python train.py --activation="squared_relu" --norm="rmsnorm" --positions="rope" --init_std_o=0.0 --beta1=0.9 --grad_clip=2.0 --decay_fraction=0.941 --final_lr_fraction=0.05 --doc_mask=true --steps=11063
Each number is 500 + 50 x the weight over its row's rms, rounded and kept within 0 to 999. Layers, rows and columns count from 0. Numbers have three digits each. The size before them is the row's rms in percent of the matrix's.

# down: layer 12 MLP down (transposed), 1024x256, rms 0.0451, rows 247-299, columns 0-127
# up: layer 12 MLP up, 1024x256, rms 0.131, rows 248-299, columns 0-127
down247 114:591502539498514504425541458570508458575525451528548466557469488439529527467423495580478548461440455557498474496563551522573514380541521531579529541597565489547572567482505525524508432484450462443550534390516502420530512535418523500519546480531515423578405450531430489523475450480550451474432545466547488461490539554541509575509409376455511521495610493548495379474574503583459463489477
up248 095:533456567398523458514451507477543533411486428444476469416465488414547630464501571501581511522381567462522532498453491522500536364546526455518457509484522501429577410530498520558489571600500572475456457410509483582505420527516513541494527448464477438574524433498419488487496478482470506494495581391502502521546574609462479509513516492526442552423455730542446452495529468400533509522491
down248 084:549533503576548400544520539497467505577526471503514519378449515540497457479468505454449499515554509460524674508577499503502510580538576574580536457521510567456524609564397559498479496514526540516598526450522489359515451447424560503473536507491536419520513459519574470540581503412413462436431582519548432588526482522557523471472521519437442553442526528622401557413428476466459455538527
up249 094:488468572341487507494589455562505436412518558485481530512575439530492532524525491486503493496464495508492509578521444500470496536477568548516505499538660494464507522434547491546594498459446391525501475419502580465415542587476544603551532530467555658472571508469503415522513499546544478507518487468567635550461452479558559511505538548453510511549498439588432520467465512524513499385484
down249 090:442515422537474476551439528489432625492430496538665493530481530524540502495543484508523467395457551497536473483507500546448501576455481532578484588545569498450499529522471551478554526539493466486527437410513524560512582544592558536498499508467539605539457501578511531513505582510555546503507560570404481572492473595473498604463542575467465483484529570513481503426573537523532499445624
up250 111:491432524611547499519592556457493538518454634508403529460423576435449538617464519507551492493443488563548402491529555498469493501504467473454469535550518431557406496420503450484532469578520417517601400533453443508494451454525517504500549486522494478562526574573507406481553567473560582545578567559451484442476511501409527497527495532518509514457482495542423512508454447441400486532533
down250 103:460505538523605508476534484456541514398528554448504478556550513500528551561535484525459535479548495499491375411483453551531513475530578502380589557458476530601443474531470446481459504568519533465497458487553550591499472451540488519563571489408574472480401422461486518475555494602638482528340505581532488505495573549361511513552559508534558426481423427499426508488512448584427473480398
up251 109:530495544526624512483452527454563477427447487493494458530526555479418557474471544495529477457505489416526564491418569498494485540427533492494424547441577455533535431440601522417402394452532412483497474426478445501504564536502517625565416479518505455440553549542469482498499413434436456506523505540521499498555539481481489438506499488427507444475418525538509420588452482553543496420523
down251 110:578583544492442374458497541611537515554528540492399438530463471566476491579494529548426491513465521402495467521562450430530490513435555488430493456446422521466460521500543514480472467473367534455523527418510565457533536551440494462508514503533542550509473488505490515503464500487504504472481538485506545464545496465535435550496482540565487473543504440422485570422505491473469412468464
up252 089:403555573559439590451445449442551505539484523502483438489483489469500485587576494484502545500433502417497562463539461490455486484577452555433439525507441395492519438545460565558386513510495445549603536523538379514514558598516493452434543453547527456445539480486554479451435558527504486465514581517480431564550541622494524544504568404491519398509584458528488491467539602567561473455490
down252 091:580457417481436517574607565417396538486429562465603467444547440462512453497483489549600460533498462541438510473521501469554507505504533540511450544463505469458534578440464443544435476483607542575474508447576454557525529411390496489475455459556496447506505549510523508547498587420541496518470575497456546449545530595555537542559438419588532441470478504503540577447468495460512557600459
up253 110:558524543365436480485498496475493490417495482512504500465480474526457544494446509478409418379464478502393485505519523469484556522505557489467493367539390457457515464515466465536586539458491486446612497454489498523496415575446518482503494481452410541525501450552597613444501508463484506558512498471479451455521502594487490451489525500514409475435543531428519475544447514466489552576530
down253 101:585392456516564553506518507557523528582458567477508502496474502508438423509503509538539485436466491521508532443458531474566489488534393539452555420525465472493524458538502493519468449504533515359439576476521528547488502503438522481523493525437498509501390489494626516588479564507519570525498420419571501444445480497411556486521511428444531482483562452464455584535624516459503381529447
up254 096:498408459450555561417468503387518553540556530467501533412503519488516417383566556520553486577500538530489575606472530497502597398439507505553468482583499501556533464519526466482440454449559524450594516517466550566438474473527520507512555447589490473535454531495568504503515580522497592449485517534424473484431555402485557454502530551433450473536542491441506533591455526544485515463546
down254 097:578498495557596423487442450489550478475486509503484459484358447491476431475507541456472497469524521463535482643574555556496462494520373561498513557470446483539540542439528521479409491542474528573532465524455489507442469551497500497445491508406524508475568518436491564512455536454407466495506558542515537418566514440516542440509612539500485501496456496503471564485505480561509481501498
up255 108:498426444511451540399539492469479454547469496431433521444452551497521468565505504473459443518504584504448408600636480468513459453508613497453478467479493581530512438541525551509453495455545476516397461504562503520520539528533468467485521523462445439521470484447489520473468486404535382459525510548394433436576456573581513477467521539593477543533461474479436558553509504502509560488508
down255 103:661581466475490524520478526545409514411476551443501532549598522606487508510527450519473492518549562524522496573479450478583513524399558513546513464531490397474523506503493626494512532481494411465492487331444538484568427423459530469423396504479457484511600502481478492400430529612519588429453445490359573520453527514555504463498532521561562444519496515508431444456527486486547596473570
up256 082:456467512545518515499499453495450460450555531413561384446528394486476603455459429561469465474482505466529491455450498373560537408487462531501507508530486446525538471565498523531569442478574505448470559597516449519509468441503456479523404567507528450516488546489512489507484513511486483488494442529386487461404499536465578524583547459535464521480496437512546415537449535540543537531482
down256 086:496514446424409542481510516535485485460538551507484495490502555444531427502439534408534533540408569486476403487450480474455541544401536493559526541438481604515443492466499486490527427653524596521558468673400453461451489517565401507465527534559487505528464528548538559579433476468539554575451604594534510505518466341565520444520393551564509436525532427567567475522398520550543464526525
up257 104:502420515601464569466523497460520526532526508538611483527557551492425490548541556465533457466388461504526420530537534432515549443567521468469493573483542504553470471558464525401453482536561595559511451549507447506464534453491410532599560428562593358472522509538495448529509475480551552497630432498458465495510570516613667553541576559463499531564448616457540492479409402399586501514575
down257 110:462455522526432437455532386522514489451529543472489465530611502486564442451523520473597497420540579492453450498486493399507526468496501547460569497500481466584503482480462625467441498495495521528510486420524528558404485516532569489531500391516477493479537475488496447487427570466554378489475418428434547505497489520549685498550536489408562419520459565464502492442470485507486559547499
up258 100:454439603467535549512523436463557498463574481531577467527536432475457482546466554419458433526486483477469471497524415472488521595536521527426477521576487513422517576517529523524583602459465508502516503473400419585485536524520457516470463491509445448476511508534440460486521470465568441570579463567471487548407498579454589396441485591564535582433524555525542482486442509548470465400563
down258 106:518513534471463470550468570519472522546590495416532452540506448562503468525480577436382460449544527523589530489435476477553515441538511604383487547465494440546461523455566513575500478500502420424475446498460505541603393471343513452459493560515534475525518482524455430464428355464495538440487565579589505516488449541513530377556456509492486502460532470527433506545461465591453584507473
up259 111:489458581475444514428466469577529483545459421475468584554453541519546592479399497425490500480478531426558548508575469496493485443433593508480508560557452508472578465478462467580434537505561602546545462451395563502475494470446427520497426476508406539550457499512446521532464534549547457445522406499554529452563504545580532468534532524454458497492553413469461560472489512555441466497641
down259 107:507422520527482464478470433519559515498490551500492494474413572574531504552522582397500481500494523605502516476534537492580520468394493480463531532509494598522486564416513458562489459475569567485449554463356491544495560508537508565434491537478545486503503556602482544449516480485526467370573503483521567502541600494511553585438442498529484517507531550439543475450431496591473411492528
up260 096:567520419521417414483568471486550507554525559501457549481479589489520564520457480449446508501533492436545546480475509484425414507525586485499506478479497460542524417493402501532514524423529406561515557467516471548426464476542497531365434443481530522437515523449479527487490525562495471458469573548568585577457468529609509468567503543493432469480422460494495433526530595520417367466444
down260 101:509428416539390543489522482555525551547490500467456458422549518463543543463507451455479456513581514469498532495522531455528486478536528458527497497519448566474492475590394496631430533534544473426449536495478470447402456483604495521420497519515614455519573515479509527462448440519471453608462520428493547487487405456496462549466464475471522555519530571432443403497511443457554456418579
up261 096:514479557692450549525462552482569568459501504517368498496493540534452468465524471501570552447507543490519466535439552426484504449461487524559453436510465536533504552527438473455546492458444511545519456476445434530559482476483597489395544436497463372587531435493545516451470557532495570459434439501602545435486500520491537437494483457549518524566495407494479454534528508528521492611465
down261 088:512478475566496517439473464551520550568601530469474468482471501517499461440477532515522608495569431546498432489489423493435436454508425470552473507405530473461441528529475388552498581411483494426462424575551518544571517511464443523456571466409468422500459532436488514406537399456521497485537574464523525489417564502392562482463484606493474590455483436568467546531567527569516411518452
up262 105:465489569500480587448566502503514479493467466484394589470489431570481609467457498502557426541485482509523478609553453540565513623501514569438540452484492520473557432505511435512441443546464544397511511538449551528549488516445566437555472490442540489462478443434510498482460425559540551451573401357540532518446472490433463432479551488405541517462485523541536444464419546543500451559522
down262 103:473515578539546485523540421449486548485555607370566469504530460537528493415501566507519585520612477522543474472510447403502382498534435527447564427543527501444533439485501466529517494498580558565499499674407537505493489534427552519490479463547485584581465519456492472490544441485472463498490515561483494408509503566522516520517549464499526534476481474500519550525497480463474519603452
up263 096:531520454457559521464465448494596572541492538481419513520467405547477532533526467561434470582513480456494436541423515540499510464459458409521473548450461552582548522535445565567425368537534528577535538514494454475451392463536496497475416541485481493514529546493573464560479433414425467427448454490412493473492476378472393489421504556569503532467525492529492489489472435569507448455487
down263 093:572453465428493466457472502617434515445465444515586445547507493502518454470440504442421482524537537489511450382471497510557500507509480473498456570359434565591551537505503483469510525467490476437544497551527549463476589532544499538530533485559465504483472440519536440599498495586525445499486531550580469500572473388546575439573511450505469482676456425501483525536597497505512461477419
up264 107:570465521447477526380487493488480548472574427506544533545429482479492471470427447455451457514548503397402516535510531475538510513536498535463546485533567424463516452500590429507535420444387461558471437452531538528572568513490507542616484521523522555510515485532416449489489496586523406474428414419494411420508463481566502437509415527582530622512547450477525499537503548500484499454521
down264 108:592476419475483503541560440532483478439507510497458460365478559491459458500597543572395413512567424575481447545468563426514553426498497475519455495461652451503520483415549505501495439429480576508534499445529530550489468419501542462544508449455553505464486475492554454532589538495570492449510403513492565499489488500472460454536580502558519483538494419574494448513440522524486495481493
up265 102:463389529537523559507439463480389553452541510467515470490472488518500467429520551408545457564519501520455511587425440405529523429548394568490483535601530534464420445484545498559473498471489484459482459482556464456497590587452510514532522385603563542516496512502434427438562579480529526448535452481571477549444453472478503535532499502522540481462501583505484428464482510489489508484550
down265 104:556506550490535472383530551537425525482422538489441475475482469534505535527512478533429469577489462592469498496462553486587503533464574431527519526554485481491480532487497596474527456500527470464474434539426561541546540488467527511453438556480503500467454536518550458529472491548515448500521527548517583473558511533542547536536522448541596526451511541465596449459448565474488413528598
up266 087:535422541462509568479472445541549471565465532573566503553492430586441511540527489523477566562424495595479511449511466470431522411507423533436496672541512427426415454501451443455595479464572498521597568548487447445494535527552484510544455496418570566556514474509429513609473451505534479473573475574469410574549513467426516516528525543448631481509512478495503514551541530460569539525567
down266 088:496492478556547486496468523538436484462494503512488488552486575506581451525507576536449533365524517550571523439463538435397445585385518508599474415455508533496499490462425556530469539516520504532535443551521462455510597440465521564537505429477477488475462530471553459496609494503570450480374510528544516557437454435561575465534467406468488407503597548405553481531491547509540586474461
up267 083:436464473571512519481442521469504542502529520466499578516446522385610446537480518480514555461481511511452481499595505512586451513497598492517466440560497413575476556494553580451415567543466519480535397512453467545458500501503487504586524512457421498413479473478471463531451463459589545543538513628580531508446469430456489551524519494483530510442509531451479537581494658483542587504441
down267 084:502478537503532509478526462494459523445489455481400468448497550461447520457356532515582512503447523537408469490562486625516535524494443636452501521537431435529472490473549486486547536509560530482506539521522498473572573532487437643523447504520554575567462532524512475420445344564482491436585410483605535453459538470466513475514573527505538557524510444543564519543556576593636525419615
up268 097:391461447468509491503491504529363571483517538471482520538571435459453471502610489600452570469478446456572510480460437475571541438432526422441493489510527567476487452552415488494463529517495512571476591457461421559407504554531488504530482489516495522471550478484541472430544450454475457456566477514480540466605553555588499502541431474514430481519476631517614487558529519467528561500575
down268 093:526501568460543441566420471507442559461570425519550573480473534454522535440454474472487438464472534422587526496494535588503497475506503544465478518501402568467479462494558429478552451507511405434479564519459488528557490470434466437586521445486445481535466471488536528537533420506482523460489543457482504527528453630548545470503573489606461518516503485513622546446444504545469592515597
up269 086:453339443479518475446515514499480498573462538540613449427546485450460512348525457494496480559495476555559512512535492439474447458517555501541506586457531546451525523600531470441456464515454537432558484498493465509462435531453615548508468518441592508591509426582492522483466461530585511475478530506511532517406388541506472533558491415500505537597497454448527487602498580503613487521406
down269 091:543496450543479518378449485531513540543510547505553530436426497556458497485410421484542472504471543520459490451567441509467462574547436529515494569442545492509482532476484531519456481490425408583474513559560446509450494467496536471438511530478541542556537543444491496437433404492513420643507487455506504488516517529561565503444591500497458448479524467543384516458519468522485417545487
up270 103:503496495532475537423519522500440486469542599501588385512487522338536466483521555426525430516532535561521538443410616561532455502553468510495486498513462514578543555468550545525596549572589521522508462456510555440460473540474555395585455438476504569571475611500476452423462397469483497430493549553575508581549509466448520464448567517427460459401495516491455458508481528556537491408519
down270 096:543510463455498607429537643538492422520468483542581501485549483500445571563487505543559542528485522455555475563512506525470501496464479500460485480511378534562406553471477482516476544517497459548505440512425521443469439472527538541522449494535469516496562512564490409494473422536451434417543395521594551519419501522439515591458508589437438449564502496477431563545449510533494447577518
up271 109:525487581515523552458477501451514453427545524493508513544420449487335442518510513522527488464514430455548558509520535528400450535499552460539425559395545491502446438469446442575530545528422444529570585459555457543595430503549557484504416539546431449509422484587549573479586440514665500504521538531497583541551469566495537581565528532573517573477465495507433575439420498518520421420488
down271 108:401452511518516434493414519525454496433622499468556434544416466557549526488484591508455529460444498488511554433536441459463523555429515471561482505503419514443521471465475504516465484507471473502421514486524524527603568489571532553536444586605449427581453548484552532527551450523522567548507462450458493517583453480493534630646487526559545600546532580459376524544454474490561508450411
up272 093:549497459551475475458439395470551642485482508525472480512584580464564454519556481385483549509544510419411464512496524498528525404465518493449451427498557486474475425531467487488577552459583445483513522463490447387482443490507509535530483458491504482573512525503488561543556512570488664455486489526551554504499451499465450517507488512462469569533496553551405515591498523540460556505587
down272 105:447634444575492507536452500550562499579461486471478432499563611529573460485433524476473472438482541504524415499574425437557570473580490505471458435447412565476491509539505465461574537510567501475510510667519452343456569545505500464506567476487512490551507446479548489509529502442514527501514493520477590420556464530546415522479458469419523522548474452479471455604487453501467477459555
up273 108:573451454512510662460526518484476574446508562568495531446527420506509492533500423566523579458517453478472613513453406422603485471587495508417525597473483480574412491471514489501470597432487492598536434522481466525521556471493470522555568475473461579494479546526561553428486501457523452472532561432532548438457468455428548527435583576445539466509535516466468510513468512501445451418466
down273 113:600510465557549555427405517564492440529582572530507502464511492514484436540533587626472474618510554459521487486464443552432487507510617600513421563588503471518475447460510463572454554429494523390473466565514573381460489553563481611484443624483543476543449523579570539480479527493570486467454463527489505531504525475552449594597331546504413546519431544521540541498418455541476478521496
up274 079:479487517499531371547576460497492472549453537446532462457470538476605572477493538425488522540528420456503514524559463503541547517496456537476432570558525505458412520519450456441496448469415489498499502532528354475558535476575451530444521494579524553486569493574446472587558520441488469499526453572425538477550535503474583494474424526386487550507428587488505588570483609514488514637540
down274 081:519516563516518422572468535564512565539530482431471511454527444508502501560444508558497552566532565505496542537522482545415519538553591548464525566509601429507535504600540478568619510447505490456484497675559389576428490473507446557493549401513518457474534473510592508519542524421590493483479497424615498491481531514570487583589384554346532511466494446476502512506485525494434529422468
up275 086:466533458444596521522470561426577494488392446566548577492408495495521581491463481518397490452548496419599530460505606492514510529493464423445517540518456409542531513459562607570466493539523540461574521499571506511512496510513607495485556387496570508488494532512476450436497458519593517506515505524496454438614370598576626559473444449554550473477461488517548435501537499532541483518457
down275 082:596618558509474522469502559500521394459528557476409378432542473547566482463487461437479523514448465529477458461460514508510488520490489586488586455471455500512453462552499467442504540595491503499576577426455417478499541529501467512529497460507514452480572468527495507426467536578464473517440553447451532481545492492449564583540557525412456489439492496460564460470436475555485523463441
up276 095:600482559520505519493476459524487413515462483565446508454446444437610478553464490589519573515566520500463614501351472414544456495562491582480466478535430590541446476525481437505544419540486456557486518493378557448509507617562503492488514566472490518606503437497582478499594426470492500443472490393565501518463497447474565528572522569546483410542513534495553430601478497515545561471507
down276 097:550593484543527458542518578493528545532540529520516467506525480465464523496522461434510522548577523450504440453519432449544523432490551444593441549580533396517550576495532542547524474463513464514395515527466642584499536466447548487584587407417466562589630492421522495528582492424540554379460589522491514619497510563473535507502502496547476493465546483466478529468574393470481512480561
up277 086:487529399540504578540568499455530504442452595476433484508433520492503427459438503511519431495524563479449469505359451487509591588516474543482425535551553475434517488408544507542606575492450453456487500544438533488441496550478516486527485459592528497398432469571467530510459481460458414535536493508608509586446514382504500455450495437476490428561600523384553519533433532505446541511476
down277 095:429483425568537642457503517486499412493438448541428555521465435440539555451441519501437516430571511410555576528506540541486489451524522453461534559454487466423566477475562457512494441427516492510468476692488476564530454539472487511501476472452555540503478581500526416542569486493467505435512540540481501582535526544520539479482525543509437456578677430507562442557407522457438488486430
up278 107:506448495441433510395586506512516490476589494592509434500448477474425403467467572506522503506517542445540485570507536618457498516567506403428414481496539488456460407413471441416529484521547450506450574490457597480355522428467447498462478510455546530408419524506544480473494505516520468583507514585545515397544528463473494509546457518513539480504471473524471471440567516486509520470569
down278 103:523505542534479527477456536421493535554464429376497462526439538514508511544510474454582481490453589462495528545568465509506573485653552450504540561523583517496424496562536485531512557524512572635475509492416480502566480495422479486459475490484440556545572486434505419520607497423422500528432502494422514564578481524498588594581489481549557536504524549451444495448482444386501533553541
up279 100:527476488553518530504509505544498421467486563502491515511541493550434492461454490378457522502463486446585531441547471487541434529581571552541515474529500534505518465580434653586445456467419519424501481427485412482566498490524623431575420499453582520439575468497524493561527580438482493447550493518442461445475400554570554483521591457562500516515464482569532504497373532501415457446506
down279 094:526434493492470608416490461516519493501460561499488468521446526494481442497523544473441481523460512485524523473445537468438479395512497528489503520431530487494422529441518496520435516514523485498555453402487448421463541540453461589528503416529509544435457509527527529505467496380514407440511488402512428510599502475487469475470512462499500492576537375497519411563415554527453544582571
up280 101:539457510576537568460447482495560489573425524461477496549534448518506519561506461539485505528436410503477562451538432443464463464432500466468456544446521447540568413438469509520572517550453627528484541477507633549468538440507573505509457498563529479465429504550376486487523594506560444410514495569561506482501477539498494523440504477468595542466457530505501396472480538515435426582544
down280 095:419486506489569578448533579552508459432553521561510450576451522496463498493525512477521537490518407515417517505474505549448466513467487432543488490509609441420513494531517460435524542467556501529521522678495540521535592548593530553546483487554391463563493535552439506519472474440481530437460503496554552466497490550495532520478488503616523512490497543411509604472439509401402557543562
up281 103:493431522506435575495418475541529548465467492487462519538394477353480474459562548513491531530529410462524482462451421558536479463504531557506445478451516442540569443437590556446425486545491552519562524478523527532500495512539459559423447396479507557420606515490549483494340468461469605542502550537496651587504534505438616458481464532438472589580478524505544467522550528532478496442507
down281 104:569452497465501518554503535583550418486539433539481566449505508573501485488528565454449534531499570521474515475527491414487523467505500521580511468477561505487456598469441482515491443462465450462502528598506537461489546426533543474593488481436486479481492427483568402554474485488490530423507573509504410429493482449496507538592487524470404508344487520528480597402582463490550501605459
up282 097:478451609522587459543641455493469508588590446509409494449505462487614560510509553503491518504531624512524503465498478547509404566489504497523490503588462549515474485456517521464570536408471459456495556493462463533456500594421506483450614429549486528537507484416500502494526463526508480392492584588464494437470575478483447577461587523480391443517430534432546504496526459521538418445484
down282 096:507550529460470456536555519485453443481407528479522436463494517482541509523502508496449495500482564508479487427489537542556523487440493528491551559528522560489534606473461627586496503458514414558538418483463555385529451513466422437543459454495538463468531443498560536436489436542444504480530503495604566567577489491447533504590563535503640542654461475556489514435534526551455498471505
up283 111:487430542392450449477568579442331547484447543556545548437454479462367563534558494557479423579429442458568416494446515524492484536505579424488529478501561496486492488461466533450514476409548508506500534473596525548484479452488426527485493471473573530510508503523438574543483506476527527487556473467520495525466550534577475510504470538410447587472415516500609519498505574434559506513491
down283 104:431407514490587385483503548515413466517478499488488568572507465501566514469513469487530486554574441506422458486428405558577535571531517531539535528427580488550496396573450556465529489485490497476516516464525541490500462493468477476448502495413576479457481468527445447460418483488484568458585562394475492529489452499546430505580485514534522445472516501455512466481528555552505489516459
up284 091:589493497474509605401471491495539517535433487501432456498419530534494464553513536567449493474504558459559483558486467553493547448425454441497465480545543425467433596473456445500440509536526538492575426563395479534628559536513454502527459606502457531477554468502500517600493448511550496464533464530459592549415509549475543432555525508485530432443461581550451551532462527454506541517485
down284 094:549430461481561455587515488437507569585507529445545432519473445522464523484512493487466527542463487509478530509419490492524484431547467518431555476469464540435542520504532573422390381470440488550393474548518450481511569482515506534490486488529522426567444506515477497451479513445504369490472424529574485543504428571526657571527435434514501492444423540514508531558374437493486437495540
up285 103:585486470503517522526518504498437602445442513472489436478523577635555443549532500519491473504488529499538527494543447429520390482438505492484515475495484552448448512507430511547470501593510452537482490477459592459562409432587519575506482474509544528517508522479561516515456445471561449441500508606558483563548484449484434503483416530487508488441430536460479551546601522439478477565573
down285 100:515490518553536522568417544523424522541566497455535531525593632542515509463474501512488522570498493490570525508457659551484585481498502548539512522575553493478500496474482471476474454453541448619420424514519448510497500573613466509450458412543516486444492485490560535622443581511505597516455499494475439491497544547480541510528485590477471485502480554481532583485498503537561506531485
up286 097:498528401544450498572543492509603528460487432544492572497568492517448568531377506497420567539459486586513457450549505515518402405510468490526475531443415461541386481593482519457466487513494532468495457609477518509383529525479484527483390504493432573591506526477442581545468425525464540454477437503469540507482490483462463594495391451557425489452575487555574442440484456469460556427539
down286 116:436491462451511387551464657573479545532360385527456494583543541448505462540539552505552479525517497531581489509492467552535515563540527493559512496429508487491506531544503521451460426521470572509527454275523467511592545456493472505501511471506482520435464509513524521473458503491454444561504455411516521413608497566396458510510620489509624413478485551471478544410540504514538445549509
up287 101:519553552526393506418578485479506476494593579508490470397532517519576504378614532527506553507537557491523431447567430521480417593513547479507523526532427485545436541462548429518490472392518487431595520456532512422581528392467445513513559460511517513483560458509484473557495535474438579532516524485450582580577498528596501461637443446496527467548429548598459454472478498508513522455461
down287 095:533485412484661545527548556551432521511419462516515598557552555500463467551415479472490561452545535526532508483582469513454486492371440513524475515485484553472515469437525549432503511542459595554519417412512525495508476520488495476553498498528555562530434546553544478470481519515550525446519489455520432466466477462623469518523596530547458506462530522453582436572513440486513548522557
up288 109:482504595506506490495467436491545556506555447451574467497397506531529548499433470546546418547465504441486398480540584426528506498573560467520490468546479483449500499461535449479459492458509453440511434484493513382564595530566488461538510520531461549469514512525520680559481508519515544525559551533427551509470486409455447555568609527543494492474574529524464451546573453595460469490607
down288 110:524525466459507491552453565443596559478491466495592502497513496514561517499493537534490573519448477565543536435572423451607509538517461510462401488542468523508458456510505462550487458567494570390452417566477551530440456443480466543422562517583531474591501553524389432515499521531526540533531509514500462473495471406514497565507494470524408515534522479513527473475475534524473519566414
up289 100:458491598491548484473460574489496486434460504502491519532421527518473477452497538551478438580582564442544463526494464401440559470438460566506581436432502506502492494579481464466430570556479471464522452399567465499477415502559543529518462532539540525446450519460563544509555496403576518502468521550494369455473519333458462481478447538492458488549572582449508442458562536496460458531456
down289 093:509518589523508408531465498514490481581462506483582411525530512494450498480521494427506408544414489526430462535442537560529478522480499491473613440444498437584546508529506543597443567494430513505575576558542533560599466575470520492501506576428409536409440536399473537511554513562514480486452518508535458489478506520478442516502502457485486558489537477408458608489511467379642470501412
up290 097:482511454553550542494514574509575547479510442518549416475489489548519450519452483557457479502533505555519400450472492522533531475571473510502486447546552422494421395433459498513479350465549590544519475436579538503485483467531556500513507497392535452466493501465457477525462457497581427523543543565435484475466531462483452393439473522528460541435415483386566474554553551471488481533557
down290 098:509529468466485433561448536417520458574573426463509431468542498441494474485533510538496483477562466467469567477457499486403565499575515563470473445429563459412569530467485506471501505441416467478404505546431464492562519528514499545413549507466548494633431445510493456468528500483355556492569550519524485516507443553512607528562497488486653473617547532509454430447476467479499541545441
up291 085:531366526550505521432534471453531416544491519482508513483488426491515513525476508505541407414455515493484445494560434616488497472499488591536452617589508427492482552381618503493563463472619535477476454467491463513487478403451546487493457500548523529474393500568505489455494550439499481545499505600482586468411546478460504523510518534449457538463448465519499524484512535501576477559599
down291 091:460574437571436512555502502649504540454478488493441511594451534554524508505562516542429516437498469572475473535551448540512512460530520549437517621499630488557512514544557509534559417479550510478582528470468455558551527581555578585505473561516471391560565496450555476532553473540426425436505516509452567477502497465560608465509493530544493458521536471516505489532517502585429473466485
up292 091:424406533525416517501518489508433504467428518502508492623518446599556515573485457446444533457445431461428523485495481499432521452504469499427506447605389485566520514469460524424442458444415554509515532465526512510399516502526466456462573500482533488471546566520427442441488439457487492454523552525457385535529483452534522508508407568519497576564432481515504460449465541491442457643534
down292 093:561558488477544480612470517476374437639459468438520497485516483407518459474458458427586633471463487458464452515539522436547511526493530489586540463450469569412576535452516527475613501504448499431527450514563472487458516511502567447490520549447520592464460515540511546490474581524582468495575466575637445494463510475460440569489559487528468536602523526448522475461539578515526550473510
up293 111:552509473546510544485494458452526392480483526525550469471512486502528586432439441526530416604507487543544485515547654559491436502441423498523408481543480464411469531513493534550522539369515590385521589449458530452446409453473514467439595497614447572483515495538449531502502395543486453520487526507547518478456506440451512505489557522498511448511561505522464515531524479575479387554537
down293 103:533462555453476484532406574525483478553568564521451504437402577599557406569498492465428426479488556464513535505509595445379462457611472491503583501449504475499464460460514508447410483437471392535504525559422525398445511513582474483530553487467566441486586525449489445548437526458448413515516528490496492510495550525492525469571540508473508452488513504509550504556463491553505583484430
up294 114:487461510470460476544529441481488564520444522545501431496489504433460451573449481475505435531457561421491457441475542459515534506562546497446438475593513544506530483444482408471499558488515527607581516476506466642529471554492450483571489503590493512442492451487506538447388491435504512454497536479557415490561611585580411436534470626411562488516474473480514499510437484491519549545488
down294 117:548403517522579482653438469470516465529475481527546464471491477472452535595521482497455499523557530430514439480530448541453457495527443641506429455506544459517519416594482460447518524524496495570578506470528520497445541393508494411475489467470530478475494450484567526437495506511518565575375584438508527444555536495520490497558429471489517571466638483442476472479413533560470504504491
up295 111:516565531472471577528516487460495501471527484505485532515530467464525512489504433542475537503498499517473550555458540556513454379505501393516440427555474565519437572469547532440621470482543459413488537483548550500423527525403500440610521551500487537475511571379561516566522441538480546476561559532544569407424556536553439503468526593601467527412535533464614405537542556421516464455486
down295 109:480432498432492457472488464495445534503560488490554533468521517427550497588424551465540520600510412552465524548492519555519537474514493568576475449457415585428485455432554586413506497487543435523516485529624600502603581488414535589483494555516507529465529550490468494526588486470455476456524473566474405497426504563506551496480477471464542482317553524437466474473487548515565466449522
up296 098:510528535476548542510468451447483575434446567516480519511462567490509499523520481496463506412506571451590515443464532491455516618494376559473552509503402501463488560532526411580482459370521450527567614505505511525590592495469567521514557552486411504520507467472450497542581539571523462469543450452477513495555369513439543537502495461576435551512501427547461495536428436502464457425503
down296 107:555490446532469520556515578584449487554460396471490478560517463491493548469485502540616612461428516526466534543380453513424484520477605476406576475455605437556483495549472457459484476522581481396395400513551445483466507610460551545517452508445402552525525608497523446484474549421522529520467508452554520489445508446491526524542522548449466544433498555412524529453458528465437487538570
up297 108:497505540505484477529530465478430427554457521534489510443519430522522467437427463479494440513500557517538558454443420543498503500537577475450513446525421487469483541594550345571486442472516480459460472494470478428538518497402512572540527566451458462551517545552419511484534515490542460490473541591586429478402486488436601466498595548530474604560478509528449468476305507404475549499557
down297 108:515521484488390516465580459533521406571480518510516496500554448462517435494577451492410540483464604479465530458416450523551525529483465546504571560493496494508514583469368475516472487377487500476499421447464452520559472485502575487490554556560532511557518500513522515563579354486438617515533431555560481499501531494496548467568518516485396597466494490569556497539552500528458500542505
up298 099:542570513547496621409474429430482519426408490496435490501495503496509534442532494459497479424468447362477430502577539470524500543424633584511501454576562467526528514529563468551518469536449537447579399504578593483495442541484507556500452436561556574485514444478340494489526492464469437489557517549494534469559456525452470466448477546481485578470569541495409424525561518560461510438469
down298 102:435453446484502452483571444509571510540456363501539499478506572429527484463551529547504529536471472555456480523550541514475570454485616532500429395438468503486415502541533475479586544481562428445536503442616443523467424511395474483530539541481422509483470434523472473533604508562526570431478488462425449455530496486528378563465526565411541486521450532469506464576493566561514563491566
up299 114:542544598452514468465473423496510523519500585395455512480477497551426577499493627491537466483451463569445475503510534488518562555539544466419472450541440543521452453491481531450528550577473477555506381458563461481522427469499474494515444640611486516455556440439361525438590561461421498539521514442468591529491563544518452546564410438419463430486490600511581453506552522520561538524461
down299 112:466493462456450490476540462515537411621483486555526438526523528426542586495536554537383466457475503507533621526519557534507463519513548447547449508468499524469473444448501401515484435429481432569492474422484506499553503468471520489424458538541508477579524589521402460455540539507452510487473463430440459437537510486512508444487524512484531443492478431543536524523484502485493525605521